Part of a small language model's weights.
Architecture: rotary positions, normalized queries and keys.
Training: a variant of SOAP for these matrices, 109M tokens, 3408 steps.
Each number is 128 + 24 x the weight over its row's rms, rounded and kept within 0 to 255. Layers, rows and columns count from 0. The size above them is the row's rms in percent of the matrix's.

# layer 6 MLP up, 192x64, rms 0.463, rows 59-93, columns 0-63
size [ 96  95 101  97  99  97  96 105 111 101 103  98 103 101  92  94  88 109  98 100  98 110 103  97  91  94 118 101 114  96  99 104 104  95  87]
[[121  85 133 174 137 120 135 143  98 107  62 140 117 118 151 119 104 139 138 118 125 115 178 134 168 120 132 130  93 140 142 112  91 145 122 150 129  98 181 130 129 124  75 134 120 103 118 165 108 156 138  97 133 146  69 128 106 136 124 141 103 132 138 113]
 [131 152 113 109  89  78 119 102 159 148 156 153  87 125 111 139 134 130 142 112 132 178 119 141  86  99 144 151 116  94 130 142 156 121 112 138 154 146  98 125 142 141 141 110 115  98  83 149  94 182 121 162 151 127 106 150  79 136 141 111 120 120 147 147]
 [122 142 150 157 102 189 141  85 194 115 117 115 149 139 107 129 144 125 155 130 121 119 154  99 159 123 124  97 150  96 117 130 152 136 106 102 138 124 121 150 129 141 146 150 116  77 101  85 113  96 125 103  93 128 127 166  89 127 139 140 148 138 158 118]
 [158 130 108 108 140 131 148 125 114 125 114 135 137  80 121 119 108 152  87 116 166  82 104 125 106 101 127 104 131 114 124  96  95 109 109 193 118 119 126  96  99 131 112 103 156 160 111 147 125 143 112 136 131  67 174 141 148 153 131 117 137 159 162 125]
 [122 111  96 154  85 120 152 155 136 101  76 136 146  97 150 126 107 112  84 107 135 122 176 145 162 140 104  82 124 123  96 115 134 126 145 131 108 121 164 135 131 159 113  89 145 125 112 131 149 119 147 121 137 124 115 115  60 137 136 153  76 131 107 122]
 [167 125 130 149 131 124 104 165 147 119 137 112 152 123 152 169 122 123 135 146  76 134  97 167 162 120 119 137 144  88  85 150  92 120 128 138 152 134  73 136 121  98 141 136 127  91  56 112 110 111 151 157 138 128 138 150 148 134 156 114 128 108 111 118]
 [ 89 154 115 129 139 133 116 137 115 150  92 113 121 109 155 104 141 168 151 126 107 148 128  91 113 134 147 136 126 105 127 115 146 108 109 157 146 147 143 115 101 139 112 155 137 118 115 141  86 138 128 196 104 105 101 188 129  70  97  98  92 138 115 139]
 [142 119 151 183 129 122 127 130  96 122 142 117 112  86 117 148 143  99 136 134  93 155 184  79 111 118 139  90 119 128 115 123 150 155 124 124 154 111 117 136  77 130 114 119 111 123 119 113 105 123 167 141 148 122 101 118  90 179 163 138 147 183 118 125]
 [118 133 154  91 150 140 129 109 156 124 155 121 115 169 151 104 152 126 129 108 111 131 123 109 157 139  98  99 138 164 182 127 114 132  93 147 139 151 145 126 154 114 130 149 152 153 125 136 176 144 184 113 119 177 135 138 106 124 140 163 111  87  85 159]
 [160 124 133 110 120 147 142 155 135  96 157  87 132 121 106 124 169 130 115 158 139 101 126 126 158 150 173 145  63 106 136 114 163 138 143 146 146 112 117 121 161 121 150 148 146 120  93 150 126 139 112 139 118 156 100 175 119  85 112 108 159  92 165 144]
 [111 106 112 138 101 112 127 110 151 129 139 178 149  91 117 154 127 167  98 137 138 106  91 146 143 149 114 157 140 142 128 114 153 120 111 126 133 128  96 128 135 122 134 108 197 119 133 120 109 113 159 149 100 137 152 147  71 121 170 145 147 123  86 182]
 [173 147 132 101 149 118 113 139 122 139 187 143 106 137 111 144 115 154 135 157 133 157 152 148 125 136 121 184  97 120 127  92 149 104 111 154 124 137 135 106 158 140 122 124 111 171 111 142 123 175 124 138 112 108  98 137 182  57 128 141 117 130 129 134]
 [147 122 157 151 104 135 106 135 116 142 121 123 146 158 171 120 116 145 148 149 133 143 111 101 110 149 162 156 150 118 162 109 128 117 162 138 112  98 122 147  94 169 105 161  93 182 156 115 143 124 123 106 130 158 149 139 100 153 139 184 149 131 182 147]
 [119 110 136 145 142 150 131 115 120 123 106 100 137 145  67  96 124 101 119 131 140 168 108 120 102 161 134 130 153 129 123  97 100 140 142 100 178 114 173 163 118 121 122 147 140 122 102 129  71 103 128 120 101 110 141  91 131 107  96  77 126 142 162 163]
 [113 125 171 104  85 141 105 128 129 106 129 133 121 112  77 107 124 127 116 147 101 121 156 125 118 125  54 156 129 167  92  87 158  99 122 115 134 128 128 127 124 130 155 155 127  94 104  74 142 125 150 150 104 159 117 151 121 120 142 113  95 135 168 123]
 [151 144 161  96 125  95 126 124 160 121 111 172  90 154 143 143 134 132 163 120 146 133 145 122 131 116 155 125 135 199 158 113  72 167 125 111 150 116 158 110 101 158 104 118 137 140 152 142 137 132 142 127  94 147 124 160 118 128 164 173 143 120 138  95]
 [163 164 136  97 159 115 129 125 121 135 133 107 112 157 115 134 198 127 113 166  78 144  86 140 141 131 153 138  86 110  96 121 128 142 129 112  98 112 150 128 156 132 176 134 149 133 170 141 159 146 162 122 134 114 154 136 138  91 123 158 130 144  96 143]
 [110 138 110 142 166 121 152 173 114 187 106 131 119 101  98 160 124 133 153 176 160 121 160 130 150 174 102 113 114 126 134  94 110 140 117 153 126 134 117 103 111  89 159 162 132 118 128 110 120 101 119 130 128 107 146 141 158  77 129 155 138 147  95  97]
 [129 115 111  95 171 140 102 165 126 131 180 154 125 109 154 142  98 113 135 120 161 128 142 159 135 141 116  90 130 199  98  88 127 132 120 130 100 128 111 121 120 123 132 140 171 126 143 128  73 151 109 132 107  90 125 141 157 112 137 131  96 124  82 135]
 [144 126 102 103 127 134 155 118 125 131  89  88 130 169 147 146 143 114 122 184  86 174  98 123 120 147 130 146 113 101 110 162 133 144 175 114 104 107 133  83 135  70 123 160 143 160 147 117 129 118 103 133 109 154 121 105 123 131 139 153 105 163 125 104]
 [158  92 161 129 118 106 116 141 118 133 158 127 108 103  62 157  88 134 117  98 186 123 106 180 168 137 168 155  89 136 163 145 135 147 157 126 106 164 112 158 121 151 129 155 133 136 127 125 113 119 122 128 107 129 132 137 154 115 158 125 120 134 154 126]
 [143 117 150 113 130  99 119 141 140 153 116 111 150 138 134 131 102 166 134 144 144  90 141  99 148 115 138 130 145  97 130 116 149  40 117 142 160 117 102 152  87 140 136 105 165  69 110 121 124 154 131 125 119 153 138 101 109 133 153 127 110 156 168  94]
 [165 145  80  87  94 154 126 182 122 124 109  99 142 130  74 147 119 145  71 143 123 153 161 130 106 130 135 117 138 135 135 109 137 147 149 122 132  92 138 119 169 117 158 147 148 108 119  95 156 125 140  87 131  96 142 130 137  90 135 138 165 115 133 110]
 [133  94 130 155 160 129 112 106 124 131  95 141 120 171 116  83 113 153 190 116 113  97 139  92 133 139 132 172 126 120 127 123 140  74 160 155 143 151 128 111 127  80  84  99 142  83 143 143 149 126 154 145 153 128 152 118 124  92 135 113 120 140 113 123]
 [126 168 189 111 119 107 109 137 159  95 123 138 115 135 107 107 136 108 143 107  94 116 109 154 107  90 112  95  98  98 145 112  83 153 120 152 110 102 114 182 102 164 155 130 104 139 120 129 122  91 130 124 146 136 131  94 133 154 109 133 107 110 103 170]
 [154  92 110 139 124  75 115 143 148 118 114 144 103 111 143  98 171 131 156 135 106 129 142 120 146 135 113  76 138 130 156  80  64 105  93 118 120 111 157 110 154 149 107 139 132 118 119 112 148 132 179  97  91 143 108 126 118 157 130 134 117 100 105 109]
 [ 96 125 140 147 159  95 103 143 116 145 142 127 138 138 130 135 204 110  91 138 131  76 155 138 135 135 160 140 116 113 140  77 137 137 175 127 144 130 147 119  78 136 102 137 165 134 116 188 130 147 111 154 109 136 148 101 133 108 136 129 149 146 127 150]
 [112 126 150  89 166 126 117 140 110 132 108 136 100 134 148 137 129 162 130 150 153  73 102 135 146 127  92 115 135 155 111 161 147 143 130  72 134 123  82 166 144 108 110 161 139 107 147 114  67 105 128 106 149 126 130 134 160  85 133 118 148 125 132 166]
 [153 170 150  85 126 130 114 126 110 173 113 133 148 154 137 134 104 154 134 181  85 139 151 129 133 153 100  92 159 116 106  99 150 123 137  81 143 116 123 116 136  97 167 127 173  98 159 131 135 144 146 151 129 148 110  90 103 108 109 100 140 124 120  99]
 [125 146 156 134 119 136 196 136 126  91  80 104 120 111 131 119  90 116 147 130 121 122 149  97 113 117 108 157 140 124 113 177 114  95 123 118 158 138 157 138 111 128 116 126 142 137 160  96 142 138 158  77  99  80 150 131 110  92  93 110 136 148  96 112]
 [142 144 127 152 121 140 134 110  88 126 138 119 122 121 137 134 141 139 132 120 187  81 139 102 101 110 171 167 139 148 103 139 123 135 136 121  96 154 110  97  97 144 149  87 112 119 110 117  87 135 127 120 157 184 132 164 144  72 157 158 106 150 145 127]
 [126 135 131 142 106 150 125 122 122 153  88 163 125  97 148 117 113 123 164 114 119 110 111 122 154 109 161 173 122 131 146 120 127  90 128 153 128 156  82 131 130 123 118 189 115 109 133 118 149 118 108 109 129  99  68 112 137  75 163 167 167 119 101 124]
 [106 121 142 129 161 145 105 125  75 146 151  98 129 148  86 144 153 147 112  84 103 156 117 164 182 178 147  97 112 118 141 104 126 106 131 143  98 149 136 128  99 137 121 134 125 140 168 158 104 134 159 138 126  81  99 127 102 153 156 125 109 123 142 147]
 [104 136 100 136 125 118 161 128 112 137 177 125 125 170 136 100  95 135 161 136 136 173  59 151 151 123 119 129 158 108 151 116 136 131 141 133 149  89 106 119 143 108 130  88 142 101 127 144 118  86 143 114 126 131 179 168 110 155 103 137 145 156 129  97]
 [132 128 134 157 116 166 140 136 146 128 123 111 136 149 154  99 105 109 131 101 134 175 124 100  67 138 139 150 149 108 137  92 135 136  98 166 159 146 124 121 125 112 155 156 114 103  81  94 105 112 125 191  98 129  99 139 136 129 141 124 153 150 168 153]]
# layer 6 MLP down (transposed), 192x64, rms 0.444, rows 59-93, columns 0-63
size [ 98  90  98 103  98 102 100 101 104 103 102 100 104 105 101 100  93 104 101 103  95 119  99 100  98  99 110  98 106 100 105 108 105 103  95]
[[106 133 148 143 141 132 120 161 172 138 145 136 107 119 175  98 165 134 138 117 150 168 116 132 115 108 183 101 177  92 160 152 145  97 135 137 108 123 100 134 151 106 140 160 103 127 142 154  83 104 100 152 136 141  78 134 112 129 143 162 125 118 127 135]
 [159 101 118 162 159 142 124 168 128 103 160  94 162 146 135 112 116 123 129 145 112 136 142 136 135 112 125 112 166 129  83 109 168 148 144 173 157  95 115 151 117 172 100 144 133 148 124  99 121 107  92 122 124 103  94  96 117 123  86 155 137 148 170 105]
 [163 123  81 105 160 127 139 149 129 141 150 149 119 110 111 129 126 103 130 109 126 144 163 138 153 166 143 146 180 135 129 150  88 131 120 107 138 115 131 116 136 156 137 138 152 165 132 114 183 126  51 138 159 139 115 132 144 121  80 108 108 121 152  96]
 [132 168 125 131 136 102 124 120 178 126 128 133 110 165 113 177 122  94 151 107 101 168 148 145 121 126 138 128  85 159 106 136 119 141 139 134  94 122 127 127 157 123 141 133 127 163 157 125 162 141 123 143 162 155 104 164 168  99 106 132  79 112 138 182]
 [128 172 179  99 148 154 149  88 167  91 139 155 129 174 160 123 139 135 120 106 108 120 147 137 130 106 108  81 135 150  89 106 134 117 166 148  97 146 144 113 130 125 110 167 107 116 145 127 130 124 170 143 107 153 105 107 169  99 129 137 120 119 156 117]
 [164 160 124 145 142 115  96 125 147 123 133  92 105 149 117 120  89 147 101 103 136 108 119 119 127 139 147  98 140 107 110 165 158 149 150 136 115 129 144 101 136  98 169 137  89 145 159 134 170  91 154 139 115 137 116 122 144 171 165 123 180 135  79 100]
 [148 122 119 106 157 120 106 136 146 139 118 119 103 152  99 135 100 106  96 112 127  95 149 159 128 169 123  96  87  96 166 132  88  79  84 133 123  99 179 119 119 127 119  93 109  80 135 119 120 112 122 164 161 142  92 144 131 139 103 116 121 137 148 133]
 [100  78 117 117 120 114 104  92  73 124  95 132 118 131 135  99 152 167 107 141 148 113 138 115 123 124 133 138 117 144 123 146 136 152 149 115 164  80 182 120 195 102 153 131 123 162 127 147 115 120 127  90 172 139 129  97 147 152 129 114 146 139 132 124]
 [156 178  96 129 113 134 138  84 146 121 131 121 135 123 110 129 159 125 116 114 106  81 109 174 143 105 182 154 157 137 106  71 103 140 163 121 135 131 136 147 165  78 143 103 111  96 142 129 135 134 117  95  99 139 123 109 125 107  87 130 112 125 124 117]
 [161 130 150  90 143  82 115 147 120 140 127 158 106 155 135 126 138 167 107 151 142 139  99 103 129  85 143 125 102 146 139 110 102 129  96 105 164 135 136 141 116 125  90 138 140  70 149 137 127 125 154 144 153 134 114 171  67 149  87 119 124 160 109 118]
 [122 146 130  86 132 130 138 132 117  93  98 121 126 154 115 111 156 131 150 137  62 141 168 119 150 133 139 143  68 115  77 113 119 155 122 139 122 117 113 111 124 123  64 164 127 145 122 132 167 142 114 159 111 130 110  95 108 156 122 136 133 164 109  93]
 [156 134  74 117 168 124 115 141 112 128 115 122 156 110  95 156 154 105 114  99 151 116 107 103 177 158 117 121 107  91 157  78 132 142 163 141 126 105 124 134 123 108 111  87  80  97 129 135 179 119 119 129 157 140 124 105 150 151 118 114 135 102 114 105]
 [109 108 136  90  87 149 161 155 120 125 121 103 130 138 131 151  89 154 129 136  87 112 139 121 140 128  93 166 128 120 129 144 138 104  95  88 113  98 114 115 132 136 160  62 115 127  76 110 144 155 119 165 106 102 146 119 130 148 174  98 126 143 154 120]
 [138 119 107 141 121 130 138 134 150 145 109 114 147 131 151 158 147 145  98  95  85 142 174 146 103 134 142  71 127 143 147 143 178 132 113 104  91 128  71 111 129 148 109 124  96 112 108 135 139 157 123 162 156 128  73 155 108 132 126 123 148 176 137 128]
 [147  62 129 120 163 156 116 140  94 153 146 164 121 108 108 150 156 145 156 133 104 173 140 166 119 113 126 133 152 160 140 135 143 158 147 134 115  88 108  98 177 118 130 110 130 130 164 120  94 175 104 126 104 115 115 159 145 127 120 103 114 152 145 110]
 [174 172 141 132 123 101 110 130  94 123 104 128 136 141 120 110 111 129 144 147  89 140 141  99 166 120 132 129 107 111  93 140 155 140 142 137 130 116 153 121 108  70  94 154 107 187 133 153 179 115 118 113 133 124  71 127 136 138 167 142 132 124  91 119]
 [139 116 141 119 160 102 107 147 224 128 130 158 124 158 116 150 104 129 137 102 125 100 152 111 155 119 159 121 128  87 113 113 149 130 120 156 141 141 119 119 131 131 140 146 126 109 118 144 199 137 128 107 121 152 120 103 143  98 132 106 141  90 128 177]
 [141  79 124 104 126 100 170 147 193 102 132 162 133 163 146 102 141 144 105 157 121 123  86 136 137  97 121 157 147 125  85 134 158 135 116 130 109 121 156 119 125 143 104 136 122  98 123 103 149 134 124  90 114 148 121 114 161 117  87 173 136 135 141 171]
 [110 133  64 104 115 112 119 157 113 159 144 125 122 143 117 133 168 142 131 116 144  88  98  92 114 140 120 145 140 114 118 141 139  96  66 180 169 138 133  94  96 138 133 128 140 108 102 123 156 129 102 111 110 106 129 127 136 181 149 136 130  98  91 135]
 [134  91 115 168 166 133  90 119 139  98 117 140 119 127 124 141 157 165 101  65  92 103 134 130 113 139 137 124 130  77 145 114 125 112 116 135 159 136 122 179  83 122 126 122 109 148 122  97 109 143 160 147  93 132 147  93 121 105 153 155 102 127 132 162]
 [114 121 106 184 107 118 152 120 126 111 148  97 128 126 149 103 118 156 132 154 140 158 139  76 143 155  74 139 123 173 114 108 123 152 121 120 150 152 129 105 122 126 136 156 109  96  99 115 150 119 164 126 130 166 124  89 137 130 162 102 133 196 130 143]
 [125 187 128 147 141 131 148 110 107 128 119 132 146 130 129  66 125 154 106 120 126 159 162 118 142 136 141 125 194 115  71 103 154 112 124 165 140 130 122  99 145 139 114 131 111 162 116 105 101 133 141 140  99 106 113 119 177  79 122 122 140 117  95 128]
 [152 102 100 133  93 142  74 156 134 149 149 142 131 102 167 118 128 114 147 106 121 116 127  93 122  99 118 145 116 151 147  69 141 137 164 131  90 149 145 119 130 100 154 140  96  89 114 128  95 109  94 172 104 142 146  94 129 109 112 169 150 116 119 124]
 [154  92 115 129 130 140  87 114 129 126 143  99  89 133 131 124 145 102 110 109  81 132 122 117 114 154  97 126  82 133  89 155 162 137 140 129 148 134 139 107 175 142 103 126 111 104 123  95  99 125 103 120 161 142 151 128 121 184 113 101 155 189 150 123]
 [167 159 109 108 145 100  91 122 104 146 110 165 114 141 168 137 139 128 107 112 156 159 135 113 140 145 119 140 142 105 131 135  92 149 114 155 134 141 157 120  74  73  78 110  88 159  96 123 140 136  97 121 133 128 118 126  79 105 109 119 116 146 153 146]
 [114 120 104 114 114 161 165 111 112 190 125 122 127 125 125 135 186  83 154 164 127 102 112 186 121 132 116 130 133 101 122 130 150 132 138 122 141 125 130 122 146 109 136  88 117 174 126 119  99 122  83 132 140 129  68 137 127 107  88 140 106  95 123 130]
 [147 119  77 129 102  95 113 154 121 166 120 153 131 127 164 131 171 129 120 137 106 112 143 130  85  75 139 117 124 109 145 151 125  88 135 120 117 119 172  91 154 157  98 123 100  95 178 143 132 153 115 115 148 155 131 112 112  97 114 117  89 151 139 141]
 [102 131 114 168  98 127 160 113 139 167 150 119  97 114 148 145 198 127 110 143 111 101 144 137 151 128 138 115 144 122 126 154 129 101 167 179  90 143 126 124 153 127  99  95 113 142 158 117 106 141 127 114 124 170 107 158 131 152 114  84 176 133 130 127]
 [158 104 138 126 145 132 155 153 134 149 148 133 112  96 142 135 116 122 165 117 158 126 106 137 143 105 162 128 136 157  98 127 120 113 114 110 101 166 143 195 127 164 138  95  90 125  78 104 112 120 135 171 154 134 134 144 171 109 174 120 123 142 114  88]
 [129 108 171 121 121 139 156 117  99 170 139 123 109 131 153 154 140 142 103 187 155 100 133 162  98 129 161 125 125  90 135 127 134 136 146 145 126 134  93 133 149 136 153 149 133  83 127 148 159 130 141 125 147 127 154 131  90  76 175  80  92 129 113 129]
 [132 176 127 134 121  91 152 122 104 157  80 111 120 123 120 104 152 120 153 143 117 109 153 114 107 155 139 121 120 111 113 116  99 115 147 155 101  88 118 101 141 139 116 108  94 129 108 130 102 126 175 143 192 116 116 156 136 166  96 139 106  93  91  95]
 [137  84 106 134 121 113 128 143 144 129  89 121 132 142 195 108 122 131 129 120 136  83 142 119 107 123 104 139 112 107 114 137 143 132 115 135 100  74 102 126 120 139 100 120 133 178 147 126 128 158 173 140 149 133 134 119 139 101 127  99  84 192 127 176]
 [148 153  98 145 100 135 164 101 150 101 141 144 160 150 128 138 163 120 117 137 101 159 134 134 141 110 120 120  85 122 124 140 125 188 120 110 103 124 124 121 112 144  95 135 114 180 178 148  86 173 120 108 124 165 148 130 175 105 110 128 121 117 157 104]
 [124 159 119 132 155  97 107 150 132 146  98 175 114  91 134 131 141 136 126 140  67  85 122 120 148 140 149 113 137 151  98 119 156 152 164 106 119 133 159 158 119  87 125 130 147 151 118 120 141 127 144 109 141 169  94  96 137 127 146 139  70 149 171 144]
 [146 180 176 148 131 115 115  97 133 124 111  79 113 170 126 129 135 107 121 117  91 118 116 154 121 153 110 146 113 127  99 114 103 101 165 115 109 137 156 136 166 168  72 165 165 126 152 125 162 151 144  94 157 148 135 103 127 147 133 138 117 130 118 146]]
# layer 6 MLP gate, 192x64, rms 0.449, rows 60-94, columns 0-63
size [ 93  90  95  91 102  96 101 110  92  97  96 109 100  93  86 100 105  95  95  95 103 104 101  94  93 108 106 122  94 100 104 103  97  92  86]
[[108 120  82 148 139 184 192 120 129 151 107 126 112 142 119 114  98  97 131 147 129 113 104 136 145 140 143 110 176 114 121 145 165 147 160 171 133 139 137 150 109 158 135 116 104 140 120 143 116 121 167  79 149 125 147 128 137 136 103 107 126 173 119  84]
 [ 93 139 103 100 144 152  67  82 142 152 102 120 129 169 141 117 105 127 143 130 149 193 109 148 126 133 101 122 121  74 135 118 137 150 122 124 139 116 112 110 107 151 107 111 118 171 146  98 108 111 114 126  98 132 141 101  99 153 114 135 114 134 129  74]
 [181 125 155 126 119 115 113 128 105 119 152  70 133 146 116 138 144  87 122 161 109 147 124  78 135 141 142 159 139 106 121 116 130 114 116 129 131 135 126 134 106 145 127 111 152 162  78 139 185 117 159 174 135 153 187 145 139 125 133 119 136 165 111 100]
 [137 169 126  81 154 113 133 142 125 127 101 172  85 107 152 123  99 140 108 109  81 139 129 146 138 153 108 129 154 126 173 122 132 107 156 155 141  90 159 119 120 156 115 118 119 106 143 137 104 109 181 118 118 168 122 124 149 152  65 124 113 110 116 122]
 [123 126 115 104 113 112 139  85 102 127 118 173 121 135 118 109 117 130 126 152 132  64 106 125 174 128  88 173 132 111 104 157 145 138 103 104 122 129 116 139 119 137 134 102  96 131 115 115  80  93 109 160  88 141 157 108 143  85 114 112 108 143 149  85]
 [ 94 119  84 103 154 116 152 158 114 104 145  89  96 144 104  93 134 128 126 116  70 166 139  99 157 148 120 125 129 135 117 165 187 121 141  94 164 123 129 143 135 144 129 122 108 104 139 124 131  99 130 153 156 172 127 117 108 153  94 110 160 117 111 120]
 [137  71 110 138 120 102 102 146 135  84 169  91 142 152 175 118 132 125 118 156 161 118 126 136 144 132 148 149 122 160 157 151 117 170 117 120 151 144 177 175 128 122 121 116 133 124 154 138 123 130 166 112 169 132 116 124 120 163  87 162 130  95 141 119]
 [143 130  90 165 161 117 119 137  95 151  84 149  97  91 152 118 137 132 136 157 126 123 133 128 130  86 114 120 191 138 140 131 156 150 145 129 148 111 145 145 122  90 131 127 158 134 174 124 100 159 113 171 151  94 114 134 100 114 102 100 140  89 140 102]
 [148 125 110 159 152 123 137 138 114 145 117 110  82 141 142 140 114 141 187 115 136 129 105 145 151 156 137 135 139 137  91 129 167 104 129  82 148 179 151 137 105 120 122 130 145  96 120 113 156 133 144 100 169 123 169 116 138 169 135 146 173 181 142 125]
 [122  52  93 147 117 126 144 120 128 131 146 195 106 142 148 110 137 194 137 155 132 113 110  93  99 172 132 129 134 150 151 142 155 120 156 110 140 115 146 171 119 117 124 148 114 158 164 136 138 113 144 126 127 111 116 163 113 144 112 105 116 124 124 151]
 [ 86  97 129 139 134 160 133 103 151 105 108 111  90  92 126 104 109 116 134 116 116 129 112 172 127 153 170 124 142 128 146 132 138 123 107 166 115 120 137 116  80 171 175 160 121 124 107  90 110 121 148 157 129 136 105 148  74 101 100 145 162 137 104 147]
 [165 100 160 158  79 132 119 142 111 111  97 154 124 158 157 154 129 155 147 102 154 151 131 108  99 132 118 149 195 118 132 135 119 105 162 129 135  90 145 146 105 161 126 124 106 123  84 115 120  99 143  92 137 103 126 139  82 131 163 135 131 167 124 134]
 [ 87 141 134 151 187  92 144 112 142 124 118 137 143 120 136 143 120 103 152 120 107 144 152 122 105 161 158 144 112  98 151 145 113 145 180 134 138 113 189 138 125 110 130 144 135 134  93 127 133 108 117 157 151 116 146 199 131 133 140  72 121 139 108 117]
 [161 151 122 143 120 112 102 108 102 142 148  92  99 130  90  90  92 149 124 129 140 148 140 115 142 129 122 184  92 149 157 132 182 136 150 139 161 155 122 102 140 138 167 108 128 146 130  79 134 145 102 101 145 166 148 136 122 110 165 150 138 101 148 146]
 [117 162 125 132 171 121 120 128 128 117 150 118 120 111 125 123 118 150 147 150 117 168 163 128 136 109 107 108 108 151 137  89 135 149 102 139 158 103 196 130 147 151 158  62 150 112 146 112 133 143 116 135 152 170 146 116  64 144 120 124 112 118 144  93]
 [158 113 121 154  78 168 171  93 139 103 145 121 153 156 122 109 144 158 181  95 133 168 121  79  80 121 149 113 150 126 144 109 133 147 112 138 115 128 151 148  73 123 153 126 122 145 117 141 132 133  95 127 107 126 150 157  90 130 115 123 126 113 121 152]
 [132  95 146 120  98 109 121 130 124 133 160 107 150 154 146 117 157 141 150 115 132 148 113 130 101 109 104  82 120 136 158 109 111 169 127 106 118  77 138 133 134 114 145  89 150 147  97 165  98 138 124 140 158 171 123 166 134 138  67  81 136 119 144  96]
 [ 92 118 141 124 137 105 121 159  93 137  91 113 103 167 172 141 122 125  95  82 155 151  84 104 110 133 125 145 126  99 108  96 117 109 144 144 146  94 123 120 114 114 137 119 138 185 145 115 177 167 136  98 169 145 139 117 118 108 132 121  95 106 133 108]
 [141 161 123 145 140 110 148  92  91 117 127 145 163 117 120 130  78 149 163  95 127 147 160 117 170 136 133 150 113 183 109 152 154 135 133  98 150 118 134 148 125 150 111  91 101 140 117 144 134 141 103  88 148 158 176 110 108 111 124 142 128  83 162 115]
 [187 173 120  84 136 117 164 128  85 140 100 133 102  82 111 133 169 121 156 123 152 133  79 154 141 131 128 114 124 111 142  84 130 125 101 160  97 131 126 140 116 119 141 125  83 123 123 147 130  99  97 117 124 127 164 126 126 100 140 140 147 104 157  92]
 [133 134 143  97 143  93 110 156 137 111 118 128 145 167 131 113 100 172 151 159 152  77 118 117 148 122 167 134  81 132 157 124 153  87 132 144 147  88 107 129 111 140 121 142 102 133 123 115 152 190 123  73 161 134 116 126 120 135 146 121 111 115 142  90]
 [169 137 106  92 163 117  90 109 111 135 143  90  93 161 114 130 108 147 127 153 117 182 117 161 141 130 156  86 153 152 140 129 146 140 150 157 171 111 132 145 138 130 114 130 168  96 158 161 144 135 133 105 118 120 138 166 131 107 110  74 145 128 123 112]
 [143 107 117 110 108 165 104  56 116 132 146  84 144 132 116 127 129 151 120 156 106 147 105 114 145 118 115  99 118 106 122 124 145 143 148 144 120 151 126  97  95 114 129 169  87 116 128 121  91  75 104 148 122 153 144 103 129 176 114 110 129 150 172 157]
 [154 117 109 154 123 175 122 103 157 146 136 132 117 138 100  97 127 129 144 171 114 153 121  95 116 121 121 113 107 170  85  75 163 100 119 127 125 152 115 144 125 128 167 143 103 118  93  72 129 166 178 128 111 123  88 133 136 149  99 127 142 136 130 135]
 [194 131 120 130 126 150 134 112 132 144 127 112 136 116 167 128 158 128 134 110 153 122 110  45 143 146 134 137 125 131 145  70  88 135 139 139 142 174 134 131 138 149 104 153 122 163 129 129 163 125 111 101 113 164 174 115 123 140 104 129  93 109 138 126]
 [138 103  77 122 141 138 143 133 169 152 125 107 135 147 119 147 168 122 121 115  85  98 155 145 164 126 177 142 107 152 186 119 148 117 119 148  81 122 149 127  94 117 143 163 101 128 134 134 178 146 154 156 140 133  99 133  87 116 116 124 104 120 126 143]
 [166 137 131 114 141 105  93 133 116 101 155 123  92 117 104 147 139 160 161 106 104 121 114 125 121 164 132 121  88 159  94 109 140 140  93 160 117 166 122 108 113 171 106 128  87 127 138 137 131 132 134 117  94 100 151 138 188 177 152 138 116 121 101 100]
 [101 154 100 160 139 100  99 116 145 129 101 156  84 125 149 101 140 118 134 120 119 108 130 146  81 138 157 128  95 131 133  59 121 124 110 170  79 157 131 120 104 111 142 149 135 160  85 147 130 105 116 122 128 105 138 123 143 107 144 133 115 138  72 158]
 [101 145 133 131  99 149 160 141 114 132 128 116 105  98 124 140 122 107 154 162 111  95 117 125 140 156 132 155 124 125 123 138 161 150 156 101 182 114 155 162 104 101 159  89 159 125 146 152 124 127 124  96 140 119 163 159  80 111 126 172 188 143 142 124]
 [100 174 116 107 117 172 122 124  81 128 117 129 176 117 117 120 134 113 138 137 129  93 151 109 122 115 142 119 132 148 123 141  84  99 132 148  94  99 194 113 150 131 121  80 129 140 121 145 107  85 155 107 158 131 130 149 151 145 130 114 149 143 107  77]
 [149 143 107 145 138 140 109 108 142 115 104 132 157 126 126 147 159 184 113 140 135  93 141 143 106 144 115 184 113 115 151 128 151 160 134  96 148  91 148  88 141 134 124 178 139 125  90 147 113 159 162 144 102 146 130  97 126 150 100 119  80 160 154 143]
 [139 146 101 114 100 105 105 116 118 129 113 108 132 134 165 152 126 179 106 126 125 150 158 114 137 150 143 126 125 160 129 105 143 145 168 113 146 170 160 189 110 113 100 106 149 110  90 154 162 121 177 147 173 132 121 140 149 144 143  87 109 110 113 115]
 [110 114 168  73 165 127  92 129 129 126 101 135 144 129 161 168 157 123 160 148 133  89 170  86 139 129 115 129 139 144 138 157 138  70 150 126 179 124 171 159  97 113 113 112 142 109 144 146 123 122 137  91 147 117 109 126 112 145 152 126 121 100 133 130]
 [101 123 114 106 106 129  99 149 122 158 143 148 153 159 121 147 134 165 133 148 158  97 152 120 134 147 124 135 119 151 115 121 157 130 121 122 101  90 146 127  98  74 156 151 129  83 143 101 114 122 173 152 190  79 101 137 127 141 104 160 106 122 103 112]
 [117 102 125 171 107 104 127 125 137  79 116 104 120  96 120 104 147 141 132  95 178 146 128  92 132  59 144 148 130  96 152 159 149 154 135 119 150 117 152 168 128 136 124 152  74 152 116 137 160 157 147 138 102 103 148 146 115 157 132 118 130 127 150 111]]